Each number is 500 + 50 x the weight over its row's rms, rounded and kept within 0 to 999. Layers, rows and columns count from 0. Numbers have three digits each. The size before them is the row's rms in percent of the matrix's.

# o: layer 3 attention output (transposed), 128x128, rms 0.096, rows 6-31, columns 0-127
# v: layer 3 attention value, 128x128, rms 0.105, rows 7-31, columns 0-127
# q: layer 3 attention query, 128x128, rms 0.1, rows 32-58, columns 0-127
# k: layer 3 attention key, 128x128, rms 0.102, rows 32-58, columns 0-127
o6 094:431511557452672532512443494447498553481506486447564472497545491577518493488554523420481476578461510449506462490518501521497460631508461422520482471527416491439528476520542550529420481550561586494528565550368530538503523443463482514544462565503586451521378450472558566494509495459507424505500494418518509444542488522580568483539653491572427552518430506438466502504504507448492529450488
v7 100:455410531483471488515431459579453486444473408524469474438440485568586483544524541627497561439439454478538510487503529521461472508468531497474484642452541484495456488465476400491498517441488550532431515531465471547587491611501477526433486548594544489493522598443462477507538444514425469453509383426493506604550431465599545575469470524484531512540454504566516503562605522466496508476422
o7 091:524550401459446566514526453416551460476543485422534558503565457431385545446512485453553506543490597589475586469554394464518508488538524394609415455512515512478586499411572499562503506436559498516612528475532528482497508525458538496580516480459456540541518521553570567592467569506564499549547508489522489459534538534453470461496461499465474428553490396482528501603499461481435508486554
v8 097:443478501396383493504475473581476583549529459591591425548538550592481458451505506542464427479508493456533492486539596517480498546538514514526538531492475546519406550447495481496560534457501499522473434432509540545486557524530559464474551548499443487488533595499634455515403544531481459522417426421512461470589441543474549603456475457555449476454475493429394509521490405488562569484470
o8 089:563515512587520540501494514413510487531493526418403547543522499498501527472427544437530582463472497506522466484517496519552453431507469440458403446468544473525444477545590554586553442528503509511576540555362407510519406543452536580471448530427528505510510538544430461554484479456455585531614469483470542544534454457439394464535559526539485448473522516538609477493366445474482475488446
v9 113:557489506557533421507560518520452513534536494570455470549579383543556480469578518532470513559496428435502459477528472440492394474488506492436528615585497539444492559454401496545460542507593447568501559498517466514519515464593471404475571529512472524524513550587453543451351477474575506555463404541520554379463512517477520508538518473521497461555478501456497546537558530403501488576445
o9 114:509535567506454508429507509508450484408471434395499449582447538398527555517503450455557513457543486473502512551466432602571501594527454536537423424503559518590482452597499476508429439559461528535491507501586492428487433470461548487519459565509537467565440524383558507466625439513525566421431520555448541576481476521506572575462433431494564503510524500512480558448520473520468445506532
v10 098:498549460560490535481547433528448600543535465527564455542480525447413484495585570538459500543508462422549503467517489516582494525534425558474596423456459561451555435589526475471517529487498550584478549419475438494500535409479503542538458539500516474569547422527582509437444448465451492408494474443550450534456466459483506475521496561501423582395557532424598598524539531498501432483605
o10 098:498533531474593368511477508407484502491510623502415546448510441474524525523472544437583500456525559440452548525553559565483484473472552526467406455584484617518496583539568507497428562521442415443493455571483458548503448509475471507479542413479525511455457459495469500555531573474547513490462444530474481434394579499533478601516516524493558508573501488593434507526458427457432485410449
v11 099:497549471547460451585409425475561432465516454403426442518461512445523593488500493450494496510481472430516504469509476434489560475504564466557491599545466468607551431531409485466501428507531425534533400406549485537497542457519513489509523438480556468425498415477499441452523527460444487516460496461557502617552521448523554510455545543520523530524528542564606453454558381381472560527489
o11 102:526448498587534557501602500545564574500540455579466540436475525521407392562556545521511540545515447498549441521493415571511455529487496548550614445513521454468504409530604565526547438460522496495484543504521442421528607419546447439447469522528491568490530516427455577535520492540538438468503486464459492439492587484513517553543454469506492459554471441454502572468492477634479431426432
v12 107:491428513601411510471513493525542530439522521425440422505490456508560525465488461424506406548520448612509493449539530450524563526461569499508430553535496442522512501578469472556422502435510569461419535567446450490469499517462476546486536464518460540404583553466462512394420526439441494422433512499505532499543375424503563548552471511537480550506511611478387386481536527548477505499524
o12 103:496439441486536542500592483419543536479533380461385542452507626445456435457526469540609488499450500474509428465512417444517543429597452499505561508444473558489571496562463424495542451452479480493514472466559458518484526537514492550583542505493523520557471532539539497508528470538492448588517524506483528520418583464565500485428463383448611519472492548549504534495557405444485595474416
v13 090:457472489410597480573506493496496532618500590536390536375411487469491537464539524467557524538396517563458521499532492577491492627492494495481482478463495489457490556406498655550498511440461515407444463426471555524500469470514525479394453420528434579590515424504496470412524528515434494482490482460543543541539523541526447509433578499419518520541518454503550486531517466488522537492481
o13 092:469565520419544468416449487494465544439497499585595552495518532564421532428520555612455455465567528538527476509519476395552492460482542503479568477451481528472478420502560511429563540545490432529649457546475543506447516533547527527518546547482541520447471559538470448528483519477486438445480492530426361509425372515428553543457439577476472447560554496476500542483436499462507408486546
v14 097:444567529485454440511626473533541494553509464594436491530564447448507546393493411458483446498533502440488512445517457518400478546474505527565443529595388482534504510477495403569461524495524522544496513563468508474446489590482468472521568423540521454506546535514481520504559563468485554549430509469453520456476496523503490562512410385403475570400560473369567535477439567520490497473433
o14 086:508521516470589555540448538500429602473511504481491541456548461491518540509608522546571507539517478511501599360430507531606481562483442576360441596463580483508405446497401421513452475488427507531450497525542454535474479510535557509583491525532517554499479458447485604507521517532523470568525548529511588443470532509535456476432546522543558444492441509453559620460513467491484494461471
v15 102:471528488546548517533525513472506430519475500526468469550482528484505500543492480594429626591523525457417544503426497579568522443534525414469480430549459507473442557581424569557522527495484517506499452542452470490519486472532568492542519518477564497592522462399536541590481472566529349465470457576525497455572505595479510627450400467533532556609558481575476487493554545480458557503504
o15 099:573524569527401408453430566537514499491509436515584478477530383514510526536477458375483450402495487478533516497505521433355520468495599564511594554452523614438522474469514450441483468497480525502520535470566461491529452537459441507530430444530493501535502478499412550528488510562476549587493527447590522471509496457536590409532518433487473443471420545499556486439448420516506416496533
v16 103:531564490436501456480535489447501519503517554486473546545558507519538570442523440526598585585555566473541546552428383501538511432531529555473496524471555517537396468553434464531521541491491608518511548561491477503532474641555464509548464497561546609496526570508441523368448570577469469554537652540489489497506471514500582564499523586416549489527467489462483528530500508520540540526461
o16 108:451465479516502440558581530568506483554506446449510394465598506505489454483442494484519502479435545517466570388536593561614537465502594447486531450447428500524471453419464463500493477575488484533517541468571508415454496475528512547523515467481485425566468466565484536600541475488524550545496406474556545485565462568543421497459374484530501547638521565514559542479428536521469475487409
v17 100:476450552544466533578500440513504546505545492493539620543406497583411475498543550419475488490474496632442444454461514489554443588401466509449479521562380478544443473471507402488551470572583517541549504483456470447554514555533535456594520555521493523624484543515559571421416553479510516444538559465500533502419534520559543565444447518489444453524462429567518481511512491505530492443512
o17 094:487632497475471459493548500534511531582451504527464451471500508469462560515506406462546430467486470481533507472518517455506515430549541463546452470462681525509549539525488489510508534479493409475495561570586460566541548510513533522491535458479531521608479503449396484503480434504458525443397537479365571442527599561498547557497575486518557604481636556486503513500433519488567482485552
v18 102:531554641521436476549462513549452526532485651470506500530539468488427514537472524468386529500536498487560481367482556623442490448471468437487469421468492493512576468453517447498518496512510462445515540406414471424450596535547467557507583572498468544529531566584500467523462488485480555514569570475519555510445446502466578405495480452486466574557491547550488480478477568406459476515499
o18 100:458576406451566468415509543479515448432446429577502506505525548411522503438437462540530474584474529421511537644524525379434603500496478464460510444465436577548413524527470514495506475527527492455489458449481480571477416499485516494456503387493481494473532519398411523445469484508472476423565466420498525489482468520501432457498480508544594533431472490566608503544550444559545512490570
v19 102:552477521463543554576491464506587486497457521503497473460542523522486512453504488444491492496392551563557457506516550457460413383516510530623546487512413528526573491508542518532576472371596566480561525507449455516446559582597563549450561544518523480459489475514550463494546570491477544524536507579495482432469459536354430577443474532580529570429522558505505521516565450430560499496456
o19 104:508339510424476528515445499531488530469505499568535443536424525544558485568486520536544402377531514564609490493549477610509513396516426529509375496444478476422465505444506520445497450462546447478502482494423457461481467486543575489464514465537508525623509448473539502489468448455488516434492510468501431561501520460491423503479559459560486401453519561503506500501520501483538632503621
v20 100:530489416443544420459502560517502472531494544382599479472451597458583538579517500579498497434584476439509505514488458473560438577583558499491464499563556473441556428379481551503556479383446514513553419541447437439587534429480600508496468544502514471523526511455459489513505476494545509484476437588559574502502445475409580544449412473457494529473563498462480490540574480491529534513489
o20 100:541531523546539551526540546360431422385544421568517519494450502534476527435461527429507501461486527539544553521475543453470566445414508519508474396436493491473496552534382491434532521462480573478509503496507574504554557506532479551491546418566415515471416521491484524468441575469481479564431456531596507535477490505562508547465552515482375527488454445534568433451401406541440515435474
v21 108:463477446545494549485492443519489388439553475424493506472505465449505411522496526535556493562544475383436510467476458413511494458457489469409479576442545477540593533605488480494453562539541520514436479419494481466526439538553526436521442477466432545480514548489589485557513497556534437563415543493581490461474432609565557599491527518414555530455443534571447482547458587531443418445481
o21 099:566491482506588448499524520476458507557422476421563487582514527544504602546534480449560556424568541468469543570536442467582533483531570509490552545490470531521538485467506442532522503558366486560460540418465463494493510462452382513576518521553448477481609429534432525397533497503478512531501440453525471551562567591512482460576498460572507492587545451471504465397431501512486628498498
v22 109:563517530596444460545486607498493511418461463540542458452511514568540543457510446509541547491562548529543564496505551439490439491331478498445431545485394522526499519543517428500482589456530530543446569547586470493401426466469481512424458547470444487389524568504472530495451521558499515571469479534465422449488495574437457488551471575470423434504571526554547499527542552495512587586507
o22 106:502507529448521444548468541558526524561510550429442486561545503478527509498502488574482570487490512481528535542499445541471504491526427490545502460517483492516431458506420616554498433562549515470533453548540513484395540588568492502554548455511547419588531568530596474498533513499580618513470554494524546606401526476620506422454516459449596539496496528373552389504444502458421530551473
v23 099:516416401453489501501512545482496521531534483499490567449489535454490452598580570458509525528512495493495521513519523562505501615461486484563521522440485328584473447534493573424465516530577508490515484471578507537399534520499518460491552509481511565455589456432520487464471471465593526547463359512513523439455609561525503560541439509577527568478508462483556501607476430501485593525409
o23 091:553533491445501474538482463426554539487447500595437603513411459502444535468458627484465478488473448622505497479507564604584598459559501534485557461451539503490505472476534479469513548457498493406431531439487575483498493512492385451510538574467538481539536512411514556471488479568453560468524549464477497560476482501464481406466512501391487412610532384442433536450479539526512475560496
v24 103:568506549512489428548611505489519491504504397431451502443472561488535531509444459498549492581472478512543524591470483518473498560515620487434428541493576527527542442467416509500600550492459467502523469515514522549455475383515483477576595500464478416539490458435482509573461481546440626526566516560501456518431499548434527485468617423507437496496431422408479533479502577453504483596516
o24 098:475572534548511493497392547523482453397515445590482543575453463497464528549545435526438408499456576535435494537484513538557517482376478437511514554412512415482468471550510478527523552554472478532473456514500518387470567470463532458425516519559503573489461583580499526423525532536555632485434474489568498564488545550524543434474411499564551554487467572482480441515521483590491574409484
v25 090:549484463505487460548551444601467462416467516479551412575466512451504411491546532504569505403473550463494608526492436483524493496484474498403505543499496501495519494461425478521501525445510487426450439460538513561481475459422440413588536481543394518449403479546479559520450564493522544445491523569524496395485522434516341501475485527475600538459528533440500536505435531633478435527549
o25 088:469527579430487506576504627383446546446514462539544540418491585538515519493390402477541532506574535527453533481483543632508471519435498509444506510507555469554481537551527532415441578484512553521480507554472545464463534504550480522504500485515488491454590486500531431437508584543418534485419434497486541494558613514389591474564565528519585523507472504492520541439495568419477494509430
v26 106:436478590441519591534520493535577462449536454491537430482582545440508423517555541497559563412431605543534556543489519509502413481521510529506468527549443509532530434491404492416435452497447522484439477560488519473422596556530519599466548486454535583601488503485534536602373441538469542534491563564503509522543386570548481418539533486464479438473502426505555490512543528510487495489504
o26 106:495455496506495515514496520512506407523520457453500527575478455515491525433472418521541422503499489543472489468513487632519523578399504395591709555511569457510507553466481453456577493506559497512419453539454519539596444567528510538533448439541562466512510557429475517544503499440508485595489508410414513478492520584420477499416470445563492439560486546529538579519473550516525447503513
v27 104:487456523417400475454406396447597525480484675485505510489499529511524540485510467528525572570471455483504396503528480495394510561531376472536429535525513447482548492574407444471513396486489474477580427451544488435571468523446537477544464486546541522470468604491485502517480470464486541497530526500464488613538567473497455509544389518488521448507547507532545485425532567555547543531469
o27 101:514533438540502570489487504489437519528573360548449575485527415548457426496568504490434492494366532537484529545555511488486519522510511493439476447528551486524528578457470512585511440430501440505442443409452582546462510563609487502421537495422441477483563427439539489526602552527464480542471517535526442421534494548597473480513592453545535511481475476477451577525519494440405411433506
v28 101:376505452562464432465449514415575478580550566448503474467413502515541484447468555485458425465429527530431504541446517508473509457516483521464376503559416489436531548572432476477497504541485532479509556529565467524446572412467597511418524533499400468473466514506441465392440451548517520524415427538417556517496507437507557452409535486540495616446490522547509475421483474502552443518490
o28 099:530451511411579451522469465543478420449550425558498541461579483483460558506550417467628511544487393543620455556556453537485498530550467440494587422555579469430548495522479562527543520420473508574497441387468545521535517434513565506516561516532628482504526550517528495539496490483487500515513428460494480498532474417506588484484467562458507438459547513486550392470524397455536459513461
v29 103:513546465598505465479489538507566506511429436523532587501513524561478518425453515664506426594496485567574414543505548467505522512600458499439525482471501522510490444484515549442489473468400604443568438552513530474510424506532469498455544567512499502580506493475518536587562502497481370541459544368538544604433470495541577399444506450489510536458471441524479504515494498491510438465447
o29 101:509414486514544515506498447451493435498489495463474470491517471504458627541504453430492536500516522470442503438456525439454477502356552566588564500551505491435520507539524451556605510507545424640483559514431361513477491505490550563471486505534449519491468492407502498492418507549497611417575518606530536462516441507544509493451478484569440501514514599507459520493596506486537579487600
v30 108:514509535509577513442452446473498463443364519475475455580493531560586555562476564420455473537564456476569487571433543507503513461525493543505468537534539396560486508529488482486403616504468529448431416464552552446489411563590487532528549458529590467543496528468500494470473549605502521458518477414468408461431491549527461511519502461445486496517428469481453457554469557519597619541557
o30 104:505480497494459455569541502596482493505471518465473439522546438434451456446472444559548420573442510626399545500553547495532525458447454485570515539488446520536509474511549515586552417591483515514486481483507494411472481488427558498499517518458464565541447504507476577372550402519498554500461623577483506530624419456546560537621557435530545482513474506497488523462556510447503478480412
v31 107:449503550551564500440476535564521379408440560457472519504560510431532464442504486476584543496480547442461621547567544406585502466503512499501442516577488570503482561517498538460472484567546536442561461463561552559450494504396438550584429462519489460586512500471496542488464500546500527522510545457395486554497582382506415528573521497430477500460444529521537489572534496526410551563566
o31 096:509493520460459532622530522505481597546435529564491453510536513477591566448514470478509504506539422492480486409477476537510463586455477426462680493517555373438527495470491607548443403481547484459425560588555493452537529504516516441481469533511442491452504578592487488522562471500444409526431530493531552451517438505478464536501463577552600466505440499511462440430477576498467510499530
q32 081:531495506430461556393494473568525442541456595402501483541507441567526514495458454493550523519414534433434580521566497530544372434500462520506477398481547496536428497467513470367475477529537544415485477518562510564459451535543453385545448399468440563459533560555516518510432488558550486528495505488475403558450516468470434527555473439519512593496494505458441399492521531552547536538521
k32 073:433452533446450575467475460441477522498498516537484522483599564546570470477410557505515441512607475524526492531435442497516544551525435441461646537578536525526421484475534512417515515491519557549483426458488550453520407583485559409469463475551551506526486463492510536573498518474440491480510439489573476473494423395518630489509481541486462552519457554521534610407594475478544425435507
q33 084:488583449491455428585574526504490589467476437562592516515527600514441499532511469529448482482542431546481484447413481449472601611558556438439547578559454397467574477511462503587428513449463462537532491445503580554523508529484485496495563571530579394546522491433464542508572486488486522486547406493551535486517422578565514512444600519513512437503483507522562600561493491497465503480497
k33 093:500520488505528425547391468485416484528502473531511416376475517439500565474496446535460475507421484477539444527473540480519533558539450454478371516411521481415501544459523448618469499552528459514562491515407446581497496467502523527438555526476472527442508606413450522486457435537479479495582568495449553462566491514517459468478497571575495486488423424500556516601367543451470498590532
q34 094:432549500471443503506465469542489489555548461539526452473471557447378496510529547559468533451504614598523433398430408469472551534526468521470382472532519497509548481471572480584492577519506546578506538448469549577586495472476418512482499434526497446501488528446474486546490522538418550497491445570551523405563426544566522497557537627506459503529519496430492565607430547463463538523570
k34 107:512462413581438456533445497526509502451478576606557462468451543462542503456558481499475477495492534457585441481521534432561473479480620422550369477440561484533539474585571578596490573476588475462609486528449484521538554439522512435497455515488483535471506546471417487445577461580497466464588504536482543458516499487500461510457439532490541465431485516589554439591389523485464470472471
q35 139:469474492456447419535364515567490496556535466577487430429461532500481534482520589518482502500458545480522498430472473479578514566550510531463382495481534466536499506531575497532464497518451478447552516489387580585555502492562459513440388420587485454461463596484385505466539480475428456449540439502489432429519439528552489502517487596490471512514496576444548543542387595445544538502532
k35 186:441487415464427451502407451523506444486509533619562455455518498492475565437458555563462457493482453540560507429483511503563526571409550467524398534458557453451528537540566511542476561519547499537579474535365488579565573515563463470475446459549538528485515539464406528517526458551478559530595492553540425450519440526508418490525500558477477433507536533530537456618386521518505531469571
q36 113:525407404503398492464437474520485513405498451557463469523493513461483531548480481499483495526448513434559433409389432525483568600464476408555410488631547429502529540568479498515515473374559459592560494584482446503475537477496444479409493494471493516554555571469571454519510542463467563490495496485513472492467461558505556454553524430564495540462554456530470425488429512518543484493381
k36 102:495552460474398505504531566568502520404550500446549449501468469474572450553516495538488567511407536539436532529496553584469531492537479573495688523407413509612495462539460517520480569495584463471458455535512468475561505471538437584482428390556612426480475456588431492490485561427553521490506531544518499467508573513449482540505508457519486542465518523494476444489531482544474469446605
q37 087:486514551555534574379429616450576480489464496492476506511505530482444492561493529383432534512430599516449493592563450482515546460519462476511566494434475502548462486547532611521473552549482501535564523466533586457544495511506461515467561599494440496515530499537498517600501490467475416519481426392513500562557523536541626431554527469567488562533422427547494604430508481453504507541462
k37 113:541550521474508428546511543467505513531470427435445418531499466483430469527488486406541481453425560488450560434599552439491456476545579413534500432443520490465482486489500457552545427557446472448509543532580459461463523501512435474459512564472430477542403423560561476472464504510463519484463668578472480575525563561526527582505560540460517405472479494448505444440438460418455483605461
q38 109:468530447536514555513501555533520604493431549470519467483468508398478462494482500537417501604482472505456432591538478557559403460507531517559594571438414515557487461479480451551424530513507505588448542393624473510505549465625491471605453483479512511539500567471499497486531406488556532540482553490455554472534481536461471428530510487549515570529488456472472458461410614565559476579528
k38 094:481455441413452522537476448477513487467511463555561518510430497558578564430419459465465538544544487453409578450464544544484438594418552489524561499550527426524450639480501467489587461534568502515434537448504477507582521559510500464521525512446531529510570490450549452418548552508421554512512504494471539501543621471506491505582442443515450618551649518487483508486478478573537553496552
q39 091:472422495538394496557579558441450598399536437601464522425447518496565527534506509499503554522594474612570476461527501548511604488470455492614459482431532395511473461557496479484494509504464503490442514620478530450523443481470611549470474509480579531473506543461598555464545472534545459472509531507458524474498484559505542530458481498396504509461461475531515631549546471408502562507496
k39 111:488500464480508585497596445423564480531483480574521505470553610577450502502541557423505500443513549448528461423440427519456434536501324485548506476585510527487468441523454518562542525434510507513414463518540516445454562476460488486484487536532496441618586453468511431504554535406471532439479565422476526476476517466438599523554562508525545514544519463522427448456500435427435486414517
q40 073:445487511474509538509488477549562419379508517527496532545464495501553498516516521503505582506434512513344485473545497530481431466595538474529477370468484519643598505475483491415511506554518578446446456578501527556392507571593497498443529452448561558512479473514546519475578504444469458447459505519506414554480512567542511545568461492546538507512532463461495483580524532620454600553531
k40 098:537507529503444606413562451507481557474454527522496516533540463495541492458409503477588512636594470502610501570470461458492510492361525591473484476550514483512506490525457445425576479484448523471435517462480433499489482503419559415570467596552419522558565433565508533487469542488441471517468542482466484550490524448389485437481483449521515554508495474533437522477648439463579507489526
q41 079:575452481449514571484627571483562552518548484448479487542486437554495562471592529449466585463497422427491510560584550540563482504443517466473622585490464461408529534597515543448558477453506455433542417573521522476548509537511513451592540491502506495522512478640495454466478399523587451490507580473594489512453477489441443499522437451527535572484453579475498474466484444487485492476442
k41 076:533505486495510581442494421502491549543424399441476515532601547553561476504439397468587475539541420538500508523438514527413522451510394528441577539596550522507432506465419419450469478418521616534447482490555449543524401463458478472484474493519511423544528500491560510570470504432554467502459477507542481528495491438521595517538596443486474603556503465508522570475567446556457437468530
q42 086:571505432448424451543466424524486513511468378592521488460581500513497533536512541588538420473558427463484513503436565499627513547463619433493470560527516429557521478527499557407422487520486452503516440462414593500521489509552469469580479470524509490433547579472440557515430474495482466416582416471470450531536487495538432456380513513471463535468561422446526443529525502496512475541559
k42 087:537516553530507487457580462512446562462456491479447512507453600457588385414578446473543601582512522459485447570450492484470481439485442513453505521509536569516509463469465422454480532432487524514462501443599453504440485500378567463538479544499520487565454407548524449507541539484475514541493479454482498545370518504442605398477487462517494532465443437566439594496600452520505456416495
q43 095:580439536570444379578438538469494553481535510564568449436452544465455473540474541525460467514478516484590440509379443471505508561468479495488399474528477430578478483490557506520426454428427492436520542487415472515478461444491432494445455427572480469497504503484466635461514593453515506437531438488509494508553508510651579539533550451539515549500459518517527603456470555474532441516556
k43 075:463476500638469618507519470582545433483450483568540517515535481521531520544554516545530532604511529422512525449509448546446513432401604515499594561575430549533501505522450551493463465502483568555435510494627423483554542461487461478563502533492453484500537512500523484492428545476434467499446538473419483439463551465476587459485459455517457456534594501466568454427524606440602444506468
q44 107:639555496546518523505492420470442525398480509494529513524419448508579402547485505555539522454458493489450495458449521573506455477610523505483585530533511587536537514461520458475509461434486528415468446503472489498504520496447518493483585504489465385613528506554525519531468547447485504623522489431474516645482464454498541496580548461521560517554384396555448489393494511436533506499509
k44 107:481538553548534579511604430398514527518403534456504527543493483555529487528495498463586461554534491488489547579490498499545447467368497508544487457535440410513486474433449542542519457480493517481526532485468453497566453480511514503569502576589454571465400422520635526474524508549497507571400473473508449503519596530436553504577529526476512504439414491448416522476560424606457394491511
q45 100:430520484501488535429438400488576577595499511549571468501564494496567512409546529481402514531638475556538462525524459484474466432426505568524558550502461490484432481511470566484530542575624528530508420530480499471483514411618563471536496412497498524501479496567508492447583487500568440495456486460549442415459432527512415429454471480503458490582482508487562467530483615549520561528507
k45 095:475538556512537468428577453478466407512488523585425603534451598537371440508448480515540570489472589391486565482525523484520525496523565433498559439553509552495452533567507533532488522501473490491465481517483473494488577519461457520508512420442478507533474479505550514438489482488406586423522467556391511461533644454466485538523468447456498433529477497442448425537491456335476469537511
q46 099:537493520503595446490493498499561516503568561539488569523531490473468404598510544588421514498433482560460482507411499533562533418442411505389540584508496431495568427638495519464502429497478501464553509529454471461568543528500502512458571501452511541530483443521488620535489506531431492526465606516437572524530590440499467518489591437488494524569507549513545560504429511415565503401493
k46 105:351504420589540516485440521560543518503533509522490504474539554511515469440511490448442419478493476433516459543494534576458575565565504571568490407531485592517447511450504517483509530445515533556483479480568575491516537499486561521572481616472512462465534409522493377421502522512526486554545504445492519506393428506479540462467419410525486476448487596422524508489543465637518610484495
q47 105:542522436576511518478518496396520484516550444512467438508419505521500427481483545525502513431406471400550455414514461494430544505457585509504570493450542416518467486568509537539562491447421484517566570466524451474494556460514490473474467473555447590566561518461565436563431470611451526545515553468554542448544561508521553556603504475515557511500466513571465447390402395552528535426464
k47 097:549493537431484643530554472481417501441378490496527529429563510487541495516511470450561558529485547620441565438551571525542512516556481526445416494559555490516531510563447458486589430526587545501416538473493389585533568460494495532548581568550409496546449469550601515485525488464477502488463435479469464557511497441448482487458530453525555503377450457441466542562493517462500537491487
q48 089:573491478522508562485522549586510382492412496584502528566486509511488508507510463467506405454506509469443503539529510464526567578523477466569463606524516534489496553393495470452529469603575502557479506409427540481534556531503580506474519634458586500464410469468426413568486561509545474526449603430434483445479520458479446457503487470441554486472505412451441499588434447449495436529526
k48 088:423510491520414429537457479522546531519520463441553517424485496513440604473568420545431479545488408572473515503507536636583356492454535536489510539508493559565467540539438534566439538531492491545524505566480444530565501445560421475571451436548453523545494590515475534486459411512531470517441442507524420568520504507531529541463488497516477625457444563449477541505496513600558571563489
q49 099:594519525500472537503545457479458534528542464421462470593550507483527609491483428465496475408518554474533534530526416579470555586592502453576580437587473507510554477493509524495593463479424504490560538468456486434565480529381572491458537467536533445582538408456579516513531516440523427544529561539543522447430502456432570492507633414471502490433553517512487543441474520504450471461451
k49 089:432516488499503426501426492484475455487465491573460509478540540547537486456479576588637548523501483525609596462495558546554475447499396502446478483466543495512466526620476410589546550448536513571453592482504513498425510502569411506489577394532409547537509512503442446520467461526442499579433472459457435548534468523488491546499440578515532527497482536513412509579438439532481492543598
q50 093:486543465486471530479519486516497433549475372446502555471458537503452542441577516568416440571432589600519504415478514564510503500466525426524546536479446436579517538586542556438464537533510534436515500425458479509460519500513459432491352580438519513503620482449411464502516565534557548519482519502506370514461465552443512503535507523528603472519456568384485500581471485512494548513478
k50 101:425534530504591456448487496435543465483447524535505497534510548519535529500512502464564406523564514442512457556534448483502509450379575584509534509485515544507462433447495543486563557436513501529449514477674504472549544468495542541532588485461491500561514544531566551391558540448382531423550542442486484486493596465503518499518513367527425519477530484566485467394526581432504408475471
q51 101:513539596425520569439579523445419521554483522483477536514436521556479480477545613408598460452441520522503527570560441478536513562562461526421519463457491515478530423523442476523510570574451483554487545467457530454480565505490438491440453488555501477539486450515475442530496511522460428525515594416479561534498425496450529533418505527397519576445435440552431623481466483369531497548445
k51 083:459554501514439533422364543485508510587445439535499531478508586457492532455528412493408499486558470557538510495441566552413521438482375523548460483538514504524415530639427565457502468512447510480535411457534444533543455504462575504505578456538528512499508564491481522551549365531460507548564500543585436521535584550457531510487516515444438498415497519489555400537510502459447464499536
q52 101:487508513468567526610462489465514527451481540557498623487476436576391486509498547511468459432488395569513508437514501553436536516498451564499381565462443497470583601532509506515463517448515542596527607554451487430487562537455508469537502573475512559473470439464581474482433449476424565377548509506457510490529493425501549516585491560548441484474541519480555448539398524493543572470502
k52 094:398436535558479499434494581435497559478487491522562487515426523517583494508496589483458549481453520465471572534484566431557537472473609464479620430440537462425439479512483555524527550551472509456514525444585467500418432569578504544458455451461443466515476583554480437501498350543595539543422465472501476557482470547565500506511524492537542429553517523498535500573484496520510429488369
q53 107:403460503466478461445435442500450488493450451647501461568513396580519513535502531408495536526478492433461441533515556493513521451506523504510364467473532507395567496527543451572562492471519440533579499543497479506591492525511559513480462482494501453412478543465408488490510593419519486488493407521468421459515523444378492599476502543460432409478530512435497494610488556555483558487475
k53 091:554494517548541533527560509530439523502460543445550543430561533475402495483463476511508536436498497603554523490436536440470569486488422492468480500520475488572438494535533548449359441570391446438553579423463490482487541506499521465498561489552516536551392513463503484465543451617479561447532548405504510651525446523534565486426424507467582461505482452524469488442424492459400506521494
q54 109:459530567483428463553557507466450507564449520505489506536397540548587550450446573447449473483460400505394532541470544466549436637377530525479530527442492483499510595494505501511505545481425442571519487478440511542491461530517530459501374609500459508478474515435522476500497541480577470428459462587492525448470460504452462472478544462461537437631523505594433479471498545444468450501408
k54 089:472528447553572547522505510496592565537560509530452465562553511466440464417527475479493578510614512500504479496498457416455494484504496462408502588544485497496505576526425490567546507405494474431496539521582550529532530464513473518509418487476522490499528533543530547477506533581409530559589579514561499487474376510496447534455498539482485588461562510490585444474500433359487590489657
q55 103:532530453588492544515508546513422470529553570425545447447489540444498500505415492589467504511474415549447463460381442559482535411590589500403553497427532557462519554500524487515473491432499459495520565519506555461521462515503381510605534563440498534515529452545500554491588545496556480538513486496433450539536520571545536474444575537582456371542443469465531523474465553567557473541584
k55 098:461449394500442528452611544570508428506418489459508518527522450483582428536465438540519504454531490467500478532466443580436424619507524531518439508498378507543458519450505459465445455507596587545433564389450461493495551453498505464530429552509461505536500510542449492421516477567496547495418464580537502502511469467458421469486513481562478593462542423559470447389495452466490538544591
q56 107:404507452481449486478383561512550464537457436538519425484520540503481544591491533476539443488506483418503503559594594564597500573530499485437522564434525475525528596452623580503522480562483416542486352532522464431506450538584497532484493554457571483526452547513513482488480431543432585543514639518466509492479429443466498458457478553484509479536486505445589446515468529454518498483480
k56 087:512507446454505557494562467444385463484475592565435612519474503438484602529490474545416421464556539496555468444452530506419520492456515559434425505452474516475502481471423463461510460406514525425390599548514553527490574441506540447459550467523461395413542518429562528524496509519511435432446532453560453462491467471519351485570465522527463502456526548505463560568484518453477472542492
q57 097:454562552491595489462502519460487503545483558565389478567559514510512539501419490465464525457435541477548575441632458471497580476434444338533453546492496484553555437422512508537526515475451499514463539570461395501515569508428476412431515544451499514457563544505510492511476542483526510488430589476395452553486600514474500521451494551525565497546460508511532451418513517411551563419462
k57 097:492411470467477465566455497433536474506526373454487452524485471488466533472525474407471443574595530574551467548478406546484506540479469560567469404494545471511508478526444485387490447501450456466492527563339481434479465576502595597410468456370512493533491479485523491469390475487483547477510491480499532458521563446498466516562432569511596489534546547516508476537573494516421461515542
q58 091:521473386589474499433416519663440522520488495501464416462506469548485476462504475464465474491476510479517470467498417529426450435544628507530410513538456427552421504462501525512535507462478480513537501423571421425527483501498485589551511397499474528512438479514535511506471531491511531512572468544515598560498422546595569517425410455518442458559540476479453538533463596583539488545420
k58 095:505470487501554496530533523601468490499436447409497473405545509468561507444530549538481446549436497459475468496504503468457602403493467593528578615495559562575471464558562541573506580538555455442553490577512462575412496413516529483541422449481467497457566567509452455468547471503473457506455557529572449451467519485531495449596359533408458499535525450477508464439454525530569532516445